config = dict(
    d_model=320,
    n_kv_head=1,
    vocab_size=11067,
    norm='rmsnorm',
    norm_place='pre',
    rope_fraction=0.5,
    qk_norm=False,
    bias='none',
    tie_embeddings=False,
    parallel_block=False,
    extras=['shifted keys', 'a norm on each head', 'value embeddings', 'hashed n-gram embeddings', 'skips across layers', 'LayerScale'],
    batch_tokens=[65536, 131072],
    doc_mask=True,
)
Each number is 128 + 24 x the weight over its row's rms, rounded and kept within 0 to 255. Layers, rows and columns count from 0. The size above them is the row's rms in percent of the matrix's.

# layer 6 MLP up, 832x320, rms 0.0349, rows 227-240, columns 160-239
size [108 100  95 110 141  96  86 141 111  98 111  94  93 100]
[[149 150 113 197 127 134 123 176 144 102 125  90 130 138 126 163  98 106 154 122 119 140  94 138 154 130 130 158 136 151 113 146 102 138 115  67 129 127 167 161 132 144 157 152 128 141  99  84 126 142  89 169 121 149 117 137 127 180 147 136 151 142  97 133 105 105 116 134 119 142 107 109 169 154 115 138 132 113 170 126]
 [ 94 122  95 108 148 137 114 170 113 102  85 113 166 119 107 105 142  88 176 165 108 110 116 162 100  80 147 110 123 119 118 121 163 161 115 156 132 171 102 122 126 147 136 147 147 142  81 113 137 133 148 132 144 143 136 135  83 127 148 109 111 147 137  75  96 118 130 135 143 102 125 170 185 126 135 126 148 126 163  74]
 [137 135 148 113 147 163 135  85 144 122 167 112 137  63  71 104 184 120 157 128  83 153 144 120 132 138  93 147 164 177 126 143 128 124 168 149 111 109 136 137 132 100 127 137 106  81 136 125 107 143 111 149 141 129 130 101 154 126 112 148 137 118  95 134 108 102 154 119 165 143 157  84 128  89 147 107 137 122 124 119]
 [127 152  93 103 125  86 137 113 102  96 111  84 104 113 118 166  83 127 153 118 131 119 111 118 139 112 187 105 120 202 114 114 112 145 103 131 147 116 108 117 136 158 170 144 122 125 150 157 142 147 136 150 180 152 130 150 148 152  87 147 103 129 184 152 121 155 137 121 142 109 145  98 134 123 139 142  84 174  98 157]
 [101 117 140 139 125  92 117 160 169 136 139 119  96 161 147 147 140 113 112 127 148 142 126 138  91 145 139 151 126 149 108 109  89  97  95 116 158  89 135  87 157 110 130 122 113 123 104 184 121 111 111 108 123 131 104 138  75 162 174 178 113 121 153 130 158  91  92 146 113 134 105 131  84 159 112 159 138 158 143 170]
 [151 114 170 116 162 147 158 109 126  64 157 112 122 107 114  98  83 104 142 116  92 139 158 100 107 162 102  97 148 131 141  92 153 126 121 105 162 101 108 133 110 129 110 126 101 161 103 137 127 121 124 128 113 129 117 145 130 124 190 153  88 184  95 155 149 147 132 122  81 119 189 144 151 130 127 115 150 119 131 180]
 [165 122 133 152 166 113 124 146 101 143 104 122 115 109 131 144 126  99 117 141 154 158 151 153  95 142 111 121 102 125 117 136 114  92  97 117  80 132 124 119 163 114 120 142 128 124  95 172 147 118 105 153 153 173 163 141 133 143 147 130 144 123 140 134 140  81 117 139 139  83 147 132 128 154 112 180 110 130 131 127]
 [188  91 134 101 151 107  84 141 140 140 132 145 126 108 152 107 134 105 155 139 162 157 108 165 142 102 129  97 162  63 127 113 183 124 117  99 165 119 149 120  83 142 148 109 118 126 118 149 108 167 103 142 133 114 114 111 154 139 143  96  87 122  98 103  81  93 166 150 167 158 146 118 164 124 107 123  89 138 134 142]
 [ 81 120 141  97 174 130 150 124 158 139 190 142  98 132 128 126 151  92 106  68 110 154 129 138  95 139 159  96 157 148 115 106 152  96 107 157 155 180 114 132 142 129 117 130 114 157 108 133 109 159 112 136 131 132 117 132 107 147 178 118 123 128 115 126 177 134 132 112 137 114 111 123 124 129 122 149 119 133  85 165]
 [106 151 111 105 151 117 123 157 115 127  87 138 131 169 106 154 140 121 131 159 126 137 152 139 125 130 125 126 116 101 103 123 120 154 139 115 119 124 109 113 167 141 131  97 175 102 124 131 168 154 174 130 126 158 133 159 137  81 140 151 156  97 153 157  87 137 131 130 123 153 149 119 130 125 131 103 154 128 118 141]
 [135 100 159 159 135 141 112 115 159 139 151 124 134 108 110 145 106  94 137 166 104 113 119 101 109 178 177  64 123 106 149 182  77 129 159 111 216  88 125 153 145 133 100 158 120 123 116 129 117 121 132 150 134 110 153 108 136 123 113 128 100 109 129 107 128 161 116 106 114 160 119 133  87 132 182 112 141 107 110 133]
 [ 88 175 156 113 115 125 173 158 151 138 167 142 126  92 110 136 173 155 111 138 116 135 144 100 158 163 114 125 157 134 115 158  98 136 143 119 134 146 142 132  84  85 133 101 133 121 180 123 146 102 149 133 133  91  94 144 130 116 130  96 116 145 112  95 101 113 149 130 160  98 110 134 152 113 123 133 134 125 124  82]
 [115 173 128  86 132 176 160  67 149  87 125 163 141 130  84 128 152 106 136 107 134 109 155 140 120 112  97 158 139  94 137 146 120 167 173 153 111 110 101 146 106 108 112 130 148 105 122  81 108 166 137  93 143 125 136 115 145 160 160 166 123 133 115  96  84 150 145 106 122 164 127 122 127  92 120 116 131 118 133 114]
 [121  92 143 118 140 132 158 151 106 114 114 154 150 125 110 152 174 109 128 128 130 144 148  43 169 103 127  97 111  90  76 137 128 141  81 180 159  93  98 132 140  90 173  86 113 124 127 163 145 135 128 131 105 162 130 159  83  89 150 139  97 130 148 126 121 121 111 171 109 129 122 144 136 146 113 129  87 111 101 103]]
# layer 6 MLP down (transposed), 832x320, rms 0.032, rows 227-239, columns 160-239
size [111 100  94 115 106 106  80  99 108 105 114 100  79]
[[113  92 133 125 136  66  81 137  93 192 144 131 135 131  99 151 126 119 132  88 153 102 113  89 122 150 148 133 143 134 144 122 152  96 123 169 175 123  72 111 180 137 132 118 128 137 143 143 156 121 154 128 148 151 109 143 130 132 197 153 117 112 133 145 142 174  99 158 105 134 103 154 109 117 141 141 132 137 157 160]
 [121 111 128 160 128 133 119  99  93 100 142  87 140 155 118 111 132 104 132 131 104 123 137 154 131 131 114 134 120 138 126 139 107  82 123 141 143 143 153 119 155  76 140 155 159 125 112 142 101 110 113 108  91 135 125 143 143 121 153 107 128 149 199 177 103  88  90 139 138 165 105 112 126 110 112 163 111 157 148 101]
 [125 150 127 149 129 123 127 118 127  94 146 139 133 109 135  97 110 144 110  68 136 133 107 135  93 128 103 117 111 114 126 141 108 186  95 138 180 110 125 121 140  97 129 129 149 179  80 119 107 147 149 158 106 120 141 138 191 140 181 153 113 168  77 111 131 138 137 158 124 135 164 118  95 128 177 135 128 124 132 123]
 [ 94 161 140 207 133 102 148 148 127 128 109 105 139 124 147 139 147  95 100 158 158 128 148 120 139 131 133 172 126 161 168 119 109 151 105  77 103 151 121 132 111  96 151 124 100 127 145 118 103 112 164 151 167 100 128 145 131 160 167 139 116 109 126 125  98 147 110  91 131 141  98 128 115 100 134 119 123 116 159 134]
 [154 172 129 131 115 115  89  89 107 135 143 112 112 115 105 127  87  96 115 124 103 134  79 152 153 166 149 120 150 126 115 117 125 138 150 139 141 123 111  98 131 128 138 108 131 167  87 168 172 128 113 156 138 141 147 125 118 130 117 167 178 105 145 129 111  95 154  92 140 120 148 145 142 134 132 106 122 162 173 130]
 [ 93  75 130 141 121 104 171 115 145  89 134 123 148 123 112 105 149 124 110 151  97 117 151 139  78 124 117 143 146 110 136 153  86 107 109 117 116  90  82 127 133 104  76 113 108 129 137 118 148 186 153 114 146 113 113 101 104 149 157 144  95 149 127 144 136 165  72 122  99 173 165 131  83 129 119 126 106 158 106  99]
 [134 101 108 149 134 117 103 101  96 171 137  91  94 140 101 169 105  92 131 151 110 103 155 130 138 104 132 164 124 157 108  97 105  93 147 147  87 130 122  84 110 122 172  88 130 114 138 144  95 158 119 139 130 112 166 159  98  88 143  92 164  61 120 118 133 100  96 137 115 127 160 123 148 117 132 154  88 135 119 111]
 [151 104 129 113  92 127 146 136 152 109 133 100 114 122 113 107 141 150 150 141 160 114 142 142 139 124  94 136 118 142 110 105 100 174 125 135 121 122 104  79 106  83 145 137 159 126 174 134 115  86 139 144  99 133 132 157 136 125 138 119 116  99  96 113 118 100 116 130 125 118 111 131 128 130 134 111 139 122 181 122]
 [140 136 122 148 126 147 138 128 174 122 136 141 136 114 133 138 143 142 144 152 176 102 159 133 104 134 123 149 163 119 124 122  96 117 142 125 132 112 166 144 108 164 164 135 108 133 104 148 164 117 144 138 134 144 153 131 142 114 114 109 187 101 178 120  84 171 155  97  93 109 137 105  92 129  99 124 157 160 136 120]
 [148 120 128 115 121 175 112 117 140 136 157  86  98 138 113 132 152 147 100  94 111  93 132 120  90 148 147 104 163 122 166 160 113 139 136 117 107 133 131 140 139 136 158 124  99 137 128 149 127  97 101 115 117 154 107 129 113 117 113 116 151 111 124 128 135 124  87 111 153 116 115 148 127  95 124 129 142 133  88 153]
 [129 143 129 107 133 151 131 156 126 114 110 121 116 127 102 123 158 107 152 126 148 113 105 156 145 158 103 140 165  89 134 141 141 166 159 103  70 135 143 107 159 124 129 164 146 147 138 157 112 108 131 128  67 148  76 133 101  81 174 128 152 105 101 190 124 102 131 159  92 126 135 108 119 107 114 134 127 145 142 130]
 [137 150 141 125 100 150 126 161 129  84 131 129 136 167 147 143 116 114 111 128 131 127 107 133 123 132 179 178 133 135 131 132 145 126 146 105 124 116 109  86 126 125 112 137 119 111 154 142 155 133 178  79 125 135 137 134 110 137 163 100 140 138 118 154 138 149  98 148 127 152 136 130  77 158 143 154 124 107  90 124]
 [124  85 128 125 128 129 119 116 143 120 155 125 122 120  98 121 108 141 120 137 152 178 156 111  89 170 118 106 120 141 124 161 171 113 104 120 142 108 156 133 136 164  99 139 110 125 122  71 117 149 137 148 105 134 150 136 157 118 111 144 106 175 105 185 162  93 124 138 115 157 110 114  63  89 161 129 149 147 123 128]]
# layer 6 MLP gate, 832x320, rms 0.0395, rows 228-240, columns 160-239
size [ 99  97 101 119 111  90 100 107 102 107  97  96 103]
[[126  93 147 131 150 156 138 134 115  95  95 119 146  98 127 118 103 100 184 124  79  90 122 128  94 140 155  99 144 113 103 132 147 164 131 159 120 129  92 143 131 122 138 139 135 161  86 111 135 111 117 127 131 164 124 163 114 151 142  95 137 170 150 138 114 143 116 139 120 109 112 148 113 100 142 107 132 112  99 101]
 [ 91 140 117 142 105 145 145 140 139 126 110 166 146 146 155 137 107 150 131 118 174 109 123 152 107 128 137  82 127  82 143 141 131 144 123 111 131 149 124 128  96 134 121 138 132 155 130 106 123 139 154 110 113 137 112 157 138 136 152 116 108 158 141 151 128 156 152 136 103 143  68 176 111 119 136 107 141 103 114 116]
 [136 104 167 131 151 173 119 136 136 139 134 182 142 137 132 100 158 156 108 124 138 169 130 146  78 153  85 131 169  82 171 121 151 136 151 109 122 140 175 119 124 100  79 148 155 124 105  90  74 119 139 107  95 101 131 106 126  96 206 109 151 153  87 133 135 104 129 120 116 157 112 156 113 112 144 111 166  83 147 111]
 [ 86 145 139 116 139 155 152 137 158 131 186 148 127 151 133 125 171 158 143 107 121 155 149 122  77 138 116 118 159 104 147 137 122 122 132 131 129  84 138 121 106 105 129 149  96 132  88 135  85 115 147 119 106 136 113 130 134 184 172 157  96 159 149 149 134 115 130 176 116 180 102 136  84 108 142  98 175 125 105 152]
 [147 110 140 149 138 138 144 131 135 113 184 157 132 131  79  98 107 131 116 112  96 105 159 138  95 153  68 130 155 116 124 129 125 182 137 126 159 116 117 118 131 128 132 122  84 135 118 128 101 170 162  90 100 123 117 131 142 116 165 136 110 180  95 141 147 115 119 134  92 170 161 151 105  90 151 129 121 125  83 142]
 [138 148 161 126 168 163 162 123 129 141 128 149 139 104 120 127 163 131 136 117 137 162 156 139  86 146 101 108 136 106 150 161 141 106 140 110  92 129 141 145 133  99 109 179 122 108  97 121 112 130 145 147 142 185 142 156 172 148 159 135 106 165 126 149 110  93 151 144 128 140 127 145 136 105 162 134 146 114 101 125]
 [150 126 145  93 162 150 109 128 165 137 140 170 140  81 120 117 144 130 177 106 168 158 133 166 131 118 133 109 153  64 125 132 148 135 130 111 151 108 125 133 102 151 119 137 111 114 149 115 113 192 131 136 128 114 119 146 134  99 123 125  82 122  83 130  84 125 146 140 142 143 138 123 155  90 139 102 134 136 109 134]
 [ 81 144 124  96 161 160 172 106 143 124 189 171 107 131 137 114 140 156 108  89 145 151 118 135  99 132 137 102 177 134 132 127 128  99 129 128 150 151 130 137 129  99 108 128  95 133 134 100 108 148 148 120 128 140 106 146 120 156 180 115 120 149 136 148 157 146 150 119 143 129 112 133 116 112 157 121 144 122  72 150]
 [116 124 108 108 134 165 148 144 103 138 102 130 104 170  91 102 155 109 134 118 153 172 143 112 121 137 103 109 148  94 155 128 129 155 130  94 100 130 131 143 143 113 186 163 150 106 122 122 121 148 172 140 105 126 116 140 191 100 114 127 103 136 115 117 101 134 142 143 119 127 128 124 162 110 131 118 128 123 132 130]
 [149  76 147 119 122 147 148 106 155 126 136 174 143 120 120 140 103 142  94  98 101 171 108 139 129 133 116 105 225 118 173 122 147 126 130 105 155 100 171 105 103 127 109 139 121 124 142 105  58 101 129 108 111 104 199  80 135 132 150 121 129 176 106 126 126 128 125 146 104 148 133 155  94  98 160 110 132 103 118 142]
 [104 162 157 122 127 156 163 150 147 130 169 153 131  96  87 134 178 179 148 158 107 149 143 158 161 167  80 125 168 141 129 141 123 155 131 137 159 132 126 144  78 114 119 115 118 106 148 117 137 115 128 154 115 132 115 141 147 118 109  99 104 146 116 118 107 142 150 165 144 132 111 167 165 117 148 122 139 107 118 102]
 [108 107 161 122 116 139 136 150 120 137 155 124 144 114 155 115 140 178 145 135 141 156 131 129 103 144 119 103 148 126 133 145 173 110 117 129 159 135 139 123 118 143  99 141  83 124 127 108 119 128 146 131 107 128 120 146 142 104 118 116  90 169 126 167 144 121 149 150 135 160 109 151 105 103 180  94 161 104  77 128]
 [110 141 130 120 109 128 126  95 127 146 128 126 128 119 118 121 132 153 131  99 113 116 140 169  84 182 161 149 152 163 184 101 128 122 173 107 122 171 147 145 102 156  63 161 129 146 130  84 123 116 119 133 146 107 109  97 160 144 116 153 120 114 110 123 107 161 117  73 137 126 132 124  79 103 182  98 167 131 107 163]]